config.yaml
n_layer: 8
d_model: 160
n_head: 5
n_kv_head: 1
head_dim: 32
d_mlp: 448
vocab_size: 1024
activation: "swiglu"
norm: "rmsnorm"
norm_place: "pre"
norm_eps: 1e-06
positions: "rope"
rope_base: 10000.0
rope_fraction: 1.0
qk_norm: true
attn_scale: 0.177
bias: "none"
tie_embeddings: true
parallel_block: false
init: "uniform"
init_std_qkv: 0.0549
init_std_o: 0.0
init_std_up: 0.0549
init_std_down: 0.0
optimizer: "cautious_adamw"
lr: 0.00248
beta1: 0.9
beta2: 0.98
weight_decay: 0.035
lr_head: 0.00624
grad_clip: 2.0
warmup_steps: 489
schedule: "wsd"
decay_fraction: 0.694
decay_shape: "linear"
final_lr_fraction: 0.05
batch_tokens: 16384
seq_len: 1024
doc_mask: false
z_loss: 0.0001
train_tokens: 97460000
steps: 5949
dataset: "wikipedia_en"
Each number is 50 + 12 x the weight over its row's rms, rounded and kept within 0 to 99. Layers, rows and columns count from 0. The size before them is the row's rms in percent of the matrix's.

# layer 4 attention query, 160x160, rms 0.0959, rows 4-10,36-42,67-74,99-106,131-137, columns 0-159
104:51 46 57 40 67 79 47 42 37 64 52 51 42 52 47 70 33 49 66 51 50 51 61 73 33 33 67 64 42 35 66 49 54 63 69 39 48 28 55 70 51 56 46 59 53 30 72 41 43 35 56 34 39 44 51 51 60 30 40 54 62 37 33 37 50 54 44 37 60 45 52 62 43 41 66 53 54 52 72 48 30 30 38 74 44 82 48 49 45 38 46 49 49 66 18 39 63 52 65 40 51 51 70 38 54 53 48 44 41 47 60 49 50 53 65 54 36 56 55 70 68 57 46 58 56 60 40 62 32 65 40 57 44 43 40 51 45 20 46 58 39 59 30 75 44 61 50 51 46 51 78 54 41 54 68 58 41 51 46 37
104:36 49 53 36 35 44 68 52 74 42 42 80 45 60 50 58 51 54 52 57 60 41 48 33 47 57 37 44 34 27 74 48 51 67 42 38 40 43 39 31 42 71 58 67 50 23 26 59 47 73 59 33 47 46 37 32 50 50 65 42 48 39 70 45 43 44 58 60 40 58 59 27 38 42 41 70 41 49 45 68 71 63 39 30 60 42 28 52 47 46 44 44 50 35 60 38 56 50 61 47 66 42 37 70 69 32 58 33 42 62 67 31 77 54 41 58 53 32 53 29 47 43 51 46 56 55 48 38 60 34 75 53 48 47 46 60 46 56 54 51 62 57 43 56 60 39 47 69 46 52 53 41 45 41 53 23 55 52 55 59
096:66 41 51 34 69 67 20 48 44 59 60 28 58 58 59 55 52 45 55 45 51 63 56 73 44 48 43 50 59 59 45 42 53 42 50 51 62 57 65 51 52 36 38 61 51 71 75 38 39 22 46 43 49 51 66 63 50 27 35 48 56 37 29 35 49 42 38 30 38 43 47 70 50 59 78 23 58 34 54 52 47 38 64 59 43 58 60 52 35 57 55 55 51 70 34 70 43 42 39 51 42 55 61 33 57 64 51 68 46 41 29 67 28 47 55 52 36 68 35 51 39 44 45 38 57 35 50 74 56 53 27 52 38 47 45 57 61 48 56 47 37 44 55 53 43 52 42 40 43 56 38 57 57 36 58 69 43 36 34 21
097:51 46 14 37 52 45 40 55 65 70 67 46 48 23 40 43 49 66 51 47 51 41 50 53 38 31 69 43 52 30 41 42 50 38 51 49 54 46 43 75 65 46 38 56 36 51 46 47 60 56 56 36 56 59 49 73 63 26 56 59 60 41 51 50 42 71 40 62 56 47 52 75 28 42 55 54 49 54 75 44 31 44 52 51 48 64 41 61 44 38 46 55 52 43 17 53 47 41 57 34 36 47 50 48 71 70 49 65 43 45 53 31 54 46 62 43 38 70 44 41 49 61 66 65 75 56 61 51 33 59 24 67 63 32 44 34 54 54 56 74 67 45 23 52 43 35 61 40 50 44 34 41 50 57 40 42 45 54 53 50
105:50 50 45 63 51 49 39 49 48 69 53 33 43 65 57 38 63 41 74 45 52 37 75 43 62 53 48 49 43 63 45 61 54 68 25 40 50 57 69 34 44 40 42 52 69 52 55 36 58 58 53 50 51 44 55 50 33 49 44 64 78 40 29 42 60 26 29 35 51 37 43 74 58 68 61 31 43 47 47 45 32 51 46 42 23 44 58 46 52 63 41 46 36 49 62 48 45 63 47 59 52 54 43 72 53 75 25 52 62 34 43 58 28 35 59 55 51 37 34 41 58 32 62 43 27 43 51 48 39 74 59 41 33 63 49 41 62 36 66 52 54 45 54 42 32 48 28 41 37 49 37 59 50 76 39 65 35 47 53 49
102:55 53 53 34 64 67 36 44 33 68 51 25 72 52 38 39 34 57 38 48 38 47 53 63 61 49 53 42 62 47 45 49 56 66 67 30 49 47 65 63 66 55 52 62 23 52 52 42 40 49 64 48 52 65 53 46 43 55 37 69 51 44 22 21 70 53 54 37 52 43 35 75 34 65 51 53 35 48 62 34 39 59 43 54 39 61 71 40 41 42 46 74 58 64 29 57 60 41 55 32 58 55 69 38 47 64 44 42 48 21 23 48 46 51 58 51 39 49 41 48 43 66 57 72 33 42 45 60 44 60 45 52 51 55 53 40 59 38 57 50 36 60 84 45 52 42 52 31 42 36 58 35 59 44 50 63 62 49 40 38
098:37 49 35 50 29 44 55 42 71 37 38 80 56 53 31 30 38 43 33 58 43 32 38 43 59 48 43 49 46 42 46 47 52 53 61 42 31 42 42 48 63 44 48 57 49 50 31 54 42 46 69 56 44 58 52 44 61 46 55 56 39 42 64 33 49 71 53 61 45 62 51 31 40 50 29 68 47 66 57 49 61 57 54 32 77 50 46 22 51 44 47 53 53 48 52 45 48 69 45 35 72 29 31 48 55 44 49 44 42 52 64 32 90 61 50 41 41 46 45 52 36 67 57 80 46 70 56 44 73 28 70 48 58 46 47 39 59 59 32 55 58 58 59 42 61 57 58 54 76 41 52 36 69 58 56 36 47 62 51 62
097:42 31 36 43 28 44 43 67 52 36 48 52 42 39 48 44 30 35 43 50 34 55 34 34 51 47 61 47 51 72 56 56 58 39 57 49 50 48 61 36 41 69 53 76 24 46 50 55 34 64 43 69 24 56 43 36 56 39 43 30 51 40 60 53 56 50 52 55 36 40 37 55 55 48 42 94 33 75 44 40 59 36 45 41 59 57 39 45 75 43 54 48 48 58 70 62 57 57 61 38 54 37 46 62 64 76 46 49 70 51 50 37 70 46 32 35 53 39 77 60 56 53 67 55 60 59 31 41 63 47 42 66 31 54 46 45 46 47 40 55 56 59 48 55 32 55 52 39 48 37 58 52 55 73 34 39 42 64 59 48
101:50 50 49 36 64 50 27 43 61 47 39 36 50 65 43 64 39 52 53 71 59 55 67 46 45 61 69 28 65 47 73 63 53 41 48 59 52 63 66 50 52 53 40 42 53 60 38 49 34 28 62 41 49 19 43 58 29 44 63 47 36 63 50 49 18 32 56 52 55 31 50 60 55 45 55 29 69 63 71 64 59 43 61 56 40 56 62 54 51 37 51 55 53 36 55 32 57 24 44 52 26 47 56 33 71 61 73 46 55 28 41 59 66 61 57 57 47 52 49 41 59 45 70 40 36 50 62 58 56 61 37 55 39 78 22 44 47 43 60 40 39 34 72 61 41 63 44 45 64 55 50 65 51 49 51 50 56 49 41 51
079:41 49 57 68 58 30 45 64 59 49 61 46 65 78 64 47 32 83 40 52 49 32 48 46 62 36 48 60 52 55 56 49 60 20 66 43 44 38 64 44 45 70 53 68 66 65 41 48 59 51 42 52 39 85 41 39 42 42 46 44 33 42 45 59 66 63 40 62 47 58 63 57 46 45 36 62 40 53 50 51 47 53 45 60 62 29 57 34 50 48 73 40 29 57 55 58 55 58 51 47 40 44 33 66 43 36 63 44 39 35 66 51 59 50 45 62 43 59 59 90 40 72 50 51 52 47 71 53 51 58 35 40 54 45 69 49 62 57 53 46 54 51 28 59 52 47 39 52 29 48 53 42 23 49 60 38 58 63 36 70
107:30 53 48 29 19 46 46 37 78 45 41 48 49 44 39 43 66 49 48 44 45 56 34 48 67 36 63 58 41 84 36 60 43 56 57 37 34 45 50 23 35 49 67 45 56 44 57 32 30 54 53 44 36 54 36 42 54 53 42 58 65 41 60 44 87 65 44 50 39 48 71 51 25 64 55 82 40 60 43 36 59 51 55 50 29 50 42 58 45 44 54 45 73 35 55 36 37 52 58 59 67 57 64 44 56 64 66 66 52 49 57 51 41 39 39 47 37 27 49 74 46 44 42 33 58 56 40 48 59 45 49 52 34 54 58 38 68 38 67 45 54 42 59 59 57 50 50 43 53 65 43 44 47 56 42 35 50 66 41 69
115:49 55 52 61 38 37 34 52 47 49 95 80 62 40 68 36 50 66 54 34 41 61 32 39 54 53 35 72 54 62 41 69 31 67 46 49 43 54 54 38 68 49 58 76 39 56 70 48 46 44 48 40 38 48 48 54 51 56 51 54 30 49 34 53 49 51 43 53 61 68 53 40 33 59 55 57 35 54 40 47 42 40 58 38 77 44 56 39 63 44 43 58 60 46 41 50 37 60 34 61 53 53 42 34 57 32 44 54 20 70 60 50 37 28 42 49 53 65 43 65 40 42 47 48 57 58 42 48 61 57 33 51 47 72 67 55 72 53 49 59 31 48 39 32 45 61 49 50 48 39 33 45 43 36 44 38 56 77 63 68
098:44 59 54 56 41 40 38 59 50 53 50 56 54 51 42 36 38 67 56 46 59 43 37 49 54 48 41 49 45 60 47 48 51 43 52 57 49 49 75 33 45 50 59 63 43 31 48 68 58 41 45 58 34 70 44 60 56 52 50 26 37 50 51 47 66 63 50 43 48 32 79 37 46 41 30 56 39 50 48 38 48 37 49 61 57 36 42 36 57 76 42 41 26 67 67 51 33 54 36 34 82 47 19 50 58 58 56 49 59 63 72 40 57 33 21 49 27 62 68 77 38 76 39 46 46 34 60 57 68 44 57 57 57 42 40 59 54 58 45 61 66 44 20 35 41 42 40 56 50 38 46 47 57 63 35 46 42 52 52 65
090:48 41 56 27 55 57 49 64 42 48 45 50 40 28 58 55 55 40 52 74 42 80 66 31 51 55 41 28 34 63 64 51 62 60 39 40 55 68 56 47 66 37 36 47 50 64 29 45 52 49 52 32 62 41 62 72 47 42 45 59 60 43 67 56 49 40 70 59 68 41 38 67 47 48 42 58 55 28 55 49 50 49 36 53 25 66 35 66 40 48 26 53 82 43 66 49 27 47 43 64 44 63 78 42 60 46 43 69 46 59 27 53 29 44 61 48 49 43 32 23 49 52 66 41 49 51 49 43 44 42 44 59 47 67 62 49 45 45 45 58 49 34 74 39 57 64 48 39 61 45 53 62 57 54 38 46 56 51 58 30
101:72 41 37 48 38 57 67 74 56 43 55 52 51 49 50 57 66 50 47 83 49 57 60 58 24 24 31 54 53 58 62 40 62 52 39 56 67 37 39 55 72 36 49 57 63 41 46 47 31 24 59 50 48 43 66 65 53 34 40 50 50 38 44 65 36 44 43 53 45 58 55 53 71 65 42 35 48 54 55 44 49 37 43 61 65 53 72 49 73 47 61 60 23 35 65 58 48 68 58 41 48 39 63 50 50 57 64 51 48 66 42 32 48 31 61 34 37 50 56 53 31 56 55 30 73 55 57 47 49 43 59 62 50 43 33 39 58 36 65 31 13 43 65 41 54 39 35 62 45 43 55 52 40 57 37 56 53 40 61 56
096:79 44 50 42 52 57 60 45 47 53 29 56 53 39 49 51 32 45 41 59 38 55 34 36 50 48 65 56 69 33 60 50 51 76 56 53 46 49 40 53 30 38 42 63 42 52 45 40 43 57 50 62 63 49 45 37 44 41 54 54 55 49 40 58 39 55 54 56 62 45 48 60 42 65 59 53 50 61 72 48 50 50 45 42 20 56 44 42 42 37 43 59 68 75 40 33 38 62 44 59 58 50 41 37 52 62 53 59 55 31 42 32 99 49 39 25 45 48 31 52 78 53 45 75 36 54 59 46 49 33 42 38 70 65 25 55 49 46 53 56 33 74 41 41 60 59 39 66 58 68 57 49 39 30 52 39 38 33 48 56
087:45 53 27 59 28 38 47 48 73 48 54 69 81 48 25 56 62 18 55 42 55 48 55 42 50 52 69 61 60 62 46 56 44 53 41 42 47 49 39 36 52 51 63 60 58 66 35 45 53 71 30 46 68 58 48 39 53 52 61 36 43 53 41 35 45 56 60 53 50 55 36 53 43 49 62 46 37 44 37 51 90 41 77 34 38 59 30 44 51 45 41 49 59 54 56 78 37 61 40 53 58 46 32 58 53 36 61 36 72 51 47 43 57 75 27 43 50 51 75 36 58 49 45 43 39 45 61 43 63 63 51 71 75 32 48 65 56 45 34 46 46 69 56 43 55 50 32 37 53 53 50 55 44 57 52 53 31 48 51 49
097:59 66 61 39 57 81 28 51 38 66 56 47 15 41 63 62 28 40 39 48 37 47 60 59 35 41 33 46 30 29 50 32 48 64 47 50 45 40 63 71 45 47 46 64 28 62 55 51 50 29 53 35 30 41 35 30 62 57 61 47 60 48 59 42 58 64 47 66 58 56 49 32 60 49 49 35 43 59 76 61 39 65 42 53 60 52 60 65 45 28 34 47 46 62 29 36 52 53 66 40 33 39 57 48 64 69 39 43 37 44 58 50 62 35 47 44 50 40 47 54 56 47 42 63 58 54 71 42 47 36 43 29 45 48 32 45 40 47 67 43 57 77 50 42 60 41 59 56 33 67 41 50 63 51 52 49 37 53 56 39
083:44 22 41 44 55 57 64 39 57 56 26 45 54 40 42 38 20 53 42 45 66 55 57 46 47 45 57 43 64 35 45 48 58 72 52 55 66 60 48 37 42 58 50 54 52 57 39 56 51 49 55 72 58 54 53 46 47 45 55 53 68 51 71 68 53 46 77 53 50 43 52 46 61 49 48 85 48 52 32 46 38 45 55 45 19 60 48 48 69 28 36 37 57 57 52 62 54 54 53 42 43 35 44 64 66 37 49 49 57 53 37 36 64 65 29 61 59 31 31 49 78 52 51 69 62 60 62 48 23 41 60 36 45 74 46 51 44 36 45 34 43 78 68 57 34 47 39 48 46 52 65 36 63 40 47 53 36 28 56 38
091:63 61 68 52 63 62 63 33 54 82 56 64 53 46 43 46 12 58 42 41 62 45 75 59 47 52 49 44 27 48 52 18 36 78 40 38 51 52 38 51 44 41 41 60 21 56 48 47 59 45 57 56 49 34 28 55 40 55 47 52 75 39 39 38 48 69 41 45 54 60 48 51 42 57 47 44 54 58 40 43 51 54 35 41 34 63 60 59 41 51 29 57 42 63 46 54 36 51 68 50 35 54 38 55 52 59 51 65 30 50 45 50 50 45 59 32 68 32 36 46 53 57 48 79 65 49 70 53 34 55 61 34 43 66 37 47 50 52 57 44 28 50 46 52 53 39 42 78 41 69 52 47 64 57 49 50 41 36 40 27
081:54 42 29 64 48 35 39 75 52 51 52 58 64 40 46 47 64 69 44 40 49 30 57 59 57 41 52 47 65 59 56 64 48 67 64 40 53 48 34 44 71 57 66 53 63 46 54 48 54 72 52 52 61 38 44 43 55 35 43 64 33 29 42 52 51 67 73 43 49 61 55 57 42 34 35 64 49 41 69 63 43 41 35 51 25 38 44 49 21 53 39 50 43 40 57 45 55 69 70 46 69 60 54 42 32 44 74 51 45 56 43 49 58 56 39 41 30 56 34 65 51 67 58 42 44 49 27 72 57 78 54 80 43 38 67 47 67 52 34 46 37 41 70 70 37 38 49 58 47 51 47 55 41 48 30 60 47 68 46 57
079:51 40 39 54 39 43 48 55 56 44 37 48 81 38 33 40 67 62 36 52 32 52 53 42 45 53 43 64 60 44 45 85 53 40 61 48 57 50 42 32 64 49 44 38 67 45 46 32 43 55 54 55 60 49 51 60 60 42 58 47 21 44 52 58 36 39 63 39 58 46 50 51 39 60 39 61 59 54 54 40 67 48 82 51 63 36 37 47 55 65 69 70 54 28 59 59 61 61 69 27 69 55 46 52 42 37 59 32 66 64 42 53 44 52 37 70 31 42 45 50 54 52 44 26 47 40 36 68 70 72 31 64 56 35 80 45 66 48 51 64 40 45 51 64 35 54 37 42 50 43 63 45 43 50 38 66 68 52 53 61
109:56 59 30 41 47 56 51 47 46 38 59 51 19 57 49 61 30 56 64 54 55 39 43 61 56 50 43 49 54 34 64 74 46 51 42 56 38 59 36 46 68 38 53 43 36 38 40 64 35 64 57 37 60 37 61 42 42 22 54 43 61 52 34 67 38 36 45 30 73 50 41 50 40 33 64 76 40 61 57 62 38 73 51 38 45 63 43 28 34 36 67 73 44 52 52 35 69 50 58 44 44 64 54 56 60 44 72 60 42 50 72 39 41 45 28 41 59 34 53 24 59 39 41 41 52 44 35 55 49 38 60 62 55 71 38 72 48 30 64 48 65 53 36 56 69 32 47 55 49 32 47 48 49 40 39 52 41 60 52 45
118:67 31 36 39 62 73 56 51 37 60 53 35 33 60 51 57 36 68 62 57 51 47 61 66 25 49 44 45 53 34 72 68 45 47 80 48 62 59 53 55 51 59 32 42 48 57 55 40 47 68 60 42 49 48 77 54 63 37 44 41 41 36 34 51 28 31 38 28 69 49 57 60 37 53 59 44 56 50 61 44 45 45 44 63 36 64 42 59 55 41 56 71 59 52 26 56 83 45 56 24 47 55 46 36 40 57 54 53 35 47 46 59 43 68 69 47 32 50 37 44 64 52 53 53 47 60 50 61 38 43 39 59 74 47 56 41 50 52 44 54 38 30 37 57 70 53 47 58 35 58 64 60 65 28 45 72 66 48 49 47
082:36 47 68 43 44 43 34 63 41 35 44 75 49 43 42 50 49 44 48 47 48 56 52 55 57 61 42 70 43 37 56 51 62 43 34 43 55 30 31 30 56 53 78 62 34 37 57 80 47 42 58 50 51 50 42 47 45 45 72 40 46 71 66 52 51 60 39 46 56 58 51 48 52 22 47 66 39 58 44 77 50 56 47 30 45 53 62 25 41 34 52 27 46 34 52 38 43 44 74 58 57 57 64 69 54 46 46 53 47 54 63 37 63 47 36 58 56 43 51 47 42 51 35 42 60 57 61 36 52 50 51 33 39 71 38 90 42 63 65 46 64 59 54 47 55 49 59 67 49 54 39 44 50 32 51 27 30 58 76 61
104:63 48 48 29 69 68 61 52 47 63 49 33 67 51 58 55 47 68 55 57 56 56 61 56 22 49 52 37 51 37 65 45 50 56 73 53 64 54 52 45 65 53 31 42 34 53 37 30 40 54 56 47 56 47 61 57 47 41 48 55 46 42 32 41 35 31 50 36 55 42 39 61 53 72 59 49 68 27 65 35 64 30 63 60 34 55 64 66 49 44 42 85 53 64 30 63 92 42 42 35 52 44 59 40 33 54 65 43 47 47 30 74 50 76 73 48 43 45 41 57 42 50 49 62 45 54 53 50 38 57 50 67 53 45 56 49 48 56 50 45 32 39 51 66 47 58 50 45 40 48 63 61 74 40 42 69 66 51 48 40
107:38 60 55 18 52 64 51 76 51 58 48 49 41 44 38 60 50 67 59 50 54 36 56 63 21 62 53 49 31 26 65 38 50 63 73 69 63 49 30 40 70 51 56 64 43 43 58 76 57 44 62 45 61 54 49 17 63 40 59 51 56 37 56 44 51 63 55 48 58 57 39 49 36 50 59 51 58 33 60 46 39 49 53 47 58 59 50 56 63 34 72 58 49 55 29 36 66 50 66 34 56 76 56 38 64 53 46 34 35 60 56 42 59 47 36 41 59 43 33 46 52 66 43 70 66 70 54 45 61 36 51 48 64 63 62 36 56 61 59 54 31 51 35 63 52 60 66 64 38 45 70 48 63 29 59 49 38 41 45 56
096:55 33 43 48 51 50 60 61 35 58 43 52 68 43 44 51 63 23 25 48 68 62 50 34 53 47 41 55 38 55 23 35 56 65 43 56 46 53 37 57 41 62 25 59 59 58 25 22 74 58 55 69 29 42 49 61 36 74 55 46 45 62 57 36 61 57 57 50 55 34 32 64 63 89 49 47 50 43 50 47 44 34 35 53 48 44 44 64 52 24 41 60 45 60 44 46 49 55 55 72 42 50 56 54 47 38 50 58 31 47 44 53 49 57 54 44 42 30 38 72 46 47 44 47 67 50 70 30 36 56 51 46 34 69 48 60 62 60 36 42 35 51 69 54 50 51 63 60 57 47 48 47 49 37 69 59 42 72 51 70
102:72 41 46 29 67 51 42 49 31 50 59 40 50 48 82 65 41 56 53 52 53 65 65 57 25 43 54 38 47 37 64 58 42 56 61 62 51 70 68 55 56 41 51 42 40 50 49 57 39 60 47 48 45 62 55 40 45 38 30 47 46 31 16 45 40 32 45 40 73 54 50 60 49 60 53 45 59 44 50 52 39 32 51 71 47 77 50 77 44 49 39 68 55 57 30 62 73 48 57 36 52 44 65 30 42 57 59 52 33 52 25 64 35 58 55 42 48 65 61 52 49 51 42 54 35 42 49 54 52 62 48 63 61 48 58 59 42 41 54 61 33 39 56 69 68 56 40 46 44 55 68 64 52 40 42 77 65 52 38 20
097:15 49 62 73 53 40 54 50 64 60 62 49 31 55 38 38 44 43 56 64 42 26 47 50 52 75 71 50 65 53 54 64 65 53 37 37 56 46 45 40 65 35 71 52 46 36 37 73 47 56 55 53 65 57 23 66 61 61 57 55 36 54 58 48 63 61 50 64 47 77 50 47 41 46 46 65 45 58 40 58 53 56 71 26 76 39 59 33 45 63 55 36 59 37 62 52 10 52 57 80 56 37 70 43 73 46 40 49 69 65 75 44 54 48 33 43 56 52 51 52 52 56 55 55 44 46 49 49 51 63 51 53 43 39 41 40 61 50 58 59 62 51 62 43 51 53 44 47 49 48 44 44 69 64 43 42 36 64 60 60
105:58 59 44 61 61 36 35 61 49 36 36 77 40 39 58 66 61 69 43 47 21 70 25 67 32 59 48 57 20 48 47 42 62 48 38 41 62 48 66 66 54 31 51 38 65 45 71 60 56 49 47 47 48 59 37 31 45 34 48 58 50 38 43 36 51 53 49 50 51 57 55 53 39 63 57 30 31 29 40 74 53 33 49 63 65 37 47 28 61 51 69 32 54 59 63 48 44 71 40 59 61 51 54 53 35 38 50 50 57 33 44 57 51 50 65 48 64 57 49 43 57 67 49 49 40 64 44 54 37 44 53 36 58 51 41 53 33 53 44 75 57 68 49 61 48 63 72 58 67 60 29 42 52 24 48 34 30 53 47 46
078:68 59 30 61 69 43 45 54 52 50 19 46 26 64 34 38 54 59 50 47 51 68 54 57 23 28 45 54 37 52 51 45 44 57 36 44 42 39 35 36 57 46 49 55 35 24 32 50 58 59 47 39 55 56 69 53 35 55 58 37 35 48 36 60 47 69 63 55 51 57 36 61 88 44 57 20 55 59 43 46 74 31 31 62 67 57 47 58 50 66 48 62 36 61 43 55 61 49 59 48 41 55 37 35 44 47 53 41 53 58 56 54 45 54 48 26 55 38 42 42 62 66 58 44 68 65 56 56 37 70 42 49 34 38 51 44 53 55 50 44 44 43 44 63 58 45 62 46 16 52 61 40 38 40 56 59 59 64 21 51
065:61 51 35 62 47 46 43 47 55 43 30 61 40 35 31 47 53 38 52 58 43 55 38 56 51 24 61 60 52 42 44 38 67 38 55 37 44 56 55 62 63 53 29 42 46 49 62 62 42 59 18 24 25 47 49 59 48 37 59 43 27 49 48 44 52 38 35 44 45 53 80 52 45 43 36 51 42 28 34 57 37 43 45 47 56 35 49 47 62 42 74 37 60 37 48 41 54 47 48 47 46 54 32 62 61 18 41 71 43 39 68 43 57 47 59 58 16 64 72 44 69 49 37 49 56 42 48 39 49 36 38 30 42 36 59 52 40 64 68 70 59 27 67 62 54 59 44 61 50 44 42 41 50 37 71 47 52 36 53 50
071:52 61 58 33 58 47 64 20 47 64 49 59 46 38 54 29 50 47 26 43 59 65 60 67 25 56 37 34 46 51 62 51 56 34 60 49 48 63 36 43 50 55 62 52 50 56 49 42 44 66 57 60 27 60 45 45 35 46 44 35 58 45 34 37 35 72 64 24 49 54 49 52 56 40 66 37 57 73 52 33 73 49 49 58 52 55 33 50 35 46 33 61 50 57 68 57 69 55 78 56 57 55 50 28 37 48 77 46 50 57 48 51 44 46 29 30 64 41 38 40 49 58 41 41 64 39 60 48 46 58 56 44 56 17 38 63 58 46 24 30 51 47 53 44 60 43 49 55 45 46 68 47 52 29 36 55 61 72 43 64
092:53 85 42 73 49 59 63 57 45 28 54 69 79 50 54 43 66 54 29 53 39 48 55 50 45 41 51 37 43 52 32 53 66 61 46 53 47 55 47 40 53 47 55 60 57 55 40 64 65 63 44 57 53 66 57 31 38 56 41 45 67 51 41 74 13 60 76 60 51 35 28 32 52 51 55 41 34 45 62 44 66 54 29 45 62 53 49 51 38 44 50 50 36 37 54 50 48 52 59 38 54 50 45 43 34 35 49 38 63 57 49 53 74 45 54 38 60 47 59 48 60 48 34 45 58 56 49 58 72 66 36 49 73 43 65 48 23 57 47 70 32 53 51 60 54 77 58 43 52 55 61 68 42 47 55 56 49 82 32 58
096:78 37 39 60 62 39 44 41 31 39 66 25 63 68 82 54 43 32 74 44 54 60 63 49 62 66 63 40 41 58 48 68 52 55 50 51 57 48 58 55 44 52 78 42 63 46 51 32 41 42 53 79 26 49 46 41 53 54 52 50 49 28 31 43 34 39 48 34 45 59 52 40 54 56 46 48 69 61 60 57 44 36 46 52 51 56 46 44 58 70 51 63 43 41 55 56 44 42 44 51 43 41 73 54 42 63 63 63 36 64 23 36 37 43 63 49 53 29 54 40 44 39 40 37 42 31 41 72 57 65 67 51 47 61 46 56 38 39 43 37 55 57 69 40 62 37 44 26 41 43 38 44 63 52 43 45 33 73 43 42
087:58 56 60 67 65 65 72 42 39 66 52 46 22 47 45 51 46 75 48 61 44 59 61 69 25 76 49 58 64 40 70 40 48 45 48 53 50 51 35 48 55 48 55 42 56 41 67 65 42 58 80 47 56 54 53 63 53 37 38 44 53 37 35 46 44 64 61 47 53 68 37 56 61 46 56 28 71 63 50 40 66 47 60 66 52 47 51 48 41 49 37 73 57 63 57 60 75 47 75 47 54 59 50 27 38 46 60 51 52 54 48 58 29 51 50 52 58 40 41 33 46 48 57 66 40 36 49 75 34 51 70 60 34 45 55 83 56 43 35 29 57 42 43 37 51 37 43 54 35 55 65 61 55 33 51 65 59 30 36 51
# layer 4 attention key, 32x160, rms 0.0913, rows 3-9, columns 0-159
092:45 52 60 30 47 46 64 43 53 42 39 51 20 47 55 51 35 55 37 48 36 53 62 45 54 56 25 50 45 40 51 34 44 56 51 46 67 63 48 34 38 35 58 65 54 50 48 48 56 51 65 70 50 42 56 64 53 57 67 61 66 53 49 67 23 73 44 47 26 75 41 37 64 31 49 48 55 60 58 35 61 42 53 72 45 36 50 42 48 62 56 57 73 31 76 56 61 59 72 54 49 40 57 43 48 39 64 43 38 43 37 51 62 42 33 52 75 35 37 48 43 44 57 51 28 64 38 65 46 46 57 46 28 49 49 62 43 66 52 45 62 54 40 35 72 43 30 35 58 59 74 57 43 47 48 61 44 38 40 18
101:59 47 43 35 56 69 69 49 46 35 25 54 37 39 50 64 63 44 52 71 81 71 63 65 28 56 39 43 41 47 77 38 62 46 68 61 65 68 33 51 63 53 47 64 54 51 53 42 58 39 58 67 46 37 50 30 50 50 47 60 46 35 48 56 33 62 68 52 50 48 45 38 45 49 41 39 62 51 44 29 49 41 58 55 69 35 58 47 54 61 53 69 45 57 64 63 62 39 57 59 57 45 32 35 47 44 70 43 45 66 23 36 49 74 51 46 38 34 61 33 54 60 44 48 44 54 36 62 47 21 28 65 43 44 64 49 52 66 51 60 42 39 39 59 55 34 29 53 61 62 70 53 64 41 43 54 58 32 51 46
107:51 62 52 39 70 68 33 63 60 54 43 52 41 53 40 37 39 63 63 65 36 49 43 50 54 58 52 23 44 43 60 47 48 54 39 51 56 63 27 66 51 49 41 70 70 38 53 34 42 56 39 30 60 57 63 58 36 28 28 57 31 71 49 28 41 36 36 31 52 30 46 52 39 44 44 40 69 60 47 42 44 48 54 63 51 39 35 59 12 52 27 67 54 42 39 50 57 49 40 41 45 51 55 50 56 54 50 65 68 36 51 44 58 43 54 55 31 60 28 34 58 49 38 60 60 69 43 40 59 70 34 51 50 56 46 40 53 47 63 40 60 08 51 60 61 58 49 47 53 38 57 53 31 44 40 69 55 51 41 49
102:77 53 40 34 59 49 85 57 28 31 24 62 35 61 43 53 52 50 41 67 59 58 55 54 35 58 25 38 38 42 64 41 57 42 44 50 65 60 29 55 63 50 57 69 54 55 59 36 57 62 65 75 51 41 44 31 46 53 50 57 64 29 47 60 40 56 61 49 42 55 49 47 52 55 37 40 57 65 39 44 56 54 58 78 47 36 53 64 49 71 73 68 48 59 65 66 65 40 65 58 46 47 48 62 50 23 74 42 58 63 55 46 42 59 36 44 56 46 62 43 49 57 51 64 36 54 38 72 47 11 46 59 50 47 52 56 40 59 63 60 51 52 47 54 52 40 35 44 37 57 72 52 51 46 46 55 56 33 44 38
080:56 47 48 38 56 76 59 44 46 31 29 61 52 55 59 51 64 34 37 55 68 72 59 50 53 58 28 46 64 70 60 60 55 46 54 33 31 44 68 54 74 75 40 55 54 64 41 38 45 47 49 67 55 57 54 46 48 48 43 64 59 48 44 48 33 45 61 48 51 70 36 40 46 47 38 42 66 56 23 38 35 41 55 73 46 36 64 60 61 55 48 48 42 46 75 43 55 63 47 34 70 47 51 52 18 38 43 44 49 66 27 45 28 63 42 34 28 47 63 71 44 57 53 44 39 45 50 37 43 34 57 56 55 45 46 51 67 51 52 66 43 62 49 60 48 26 28 59 53 40 56 42 60 62 64 47 54 58 71 28
071:54 45 70 50 66 56 47 63 61 43 51 70 36 40 39 55 39 54 52 40 52 44 41 76 50 60 49 75 47 64 47 41 68 50 55 44 47 39 41 61 56 21 53 49 59 61 62 86 53 39 42 43 71 49 77 41 36 37 59 75 50 37 54 54 54 53 65 56 40 41 40 64 26 42 55 63 50 35 57 59 63 40 56 42 22 59 48 32 41 48 69 36 44 54 46 22 38 58 36 52 54 60 34 66 44 36 54 62 40 34 51 51 50 38 36 47 52 75 42 42 37 47 40 71 46 49 39 28 45 53 40 59 54 49 67 41 53 43 48 71 52 48 34 49 28 40 35 54 53 48 38 48 31 65 62 55 42 62 69 39
087:53 59 39 39 41 65 51 60 41 48 28 74 44 50 49 61 45 57 48 60 38 42 73 47 41 35 39 54 43 22 71 49 44 48 49 48 46 58 24 44 43 26 50 62 36 50 44 43 32 47 57 67 40 32 43 36 56 55 55 38 48 32 50 66 39 64 45 51 38 63 72 29 73 45 40 66 54 53 57 38 40 37 55 85 54 42 49 65 66 56 70 79 57 60 56 68 63 44 53 47 63 47 40 28 48 34 69 45 54 72 51 39 60 64 41 57 39 35 44 51 53 47 63 41 49 50 49 77 59 44 42 45 59 55 64 57 51 54 58 51 38 49 32 53 66 38 37 54 52 42 77 58 60 36 39 70 50 37 37 45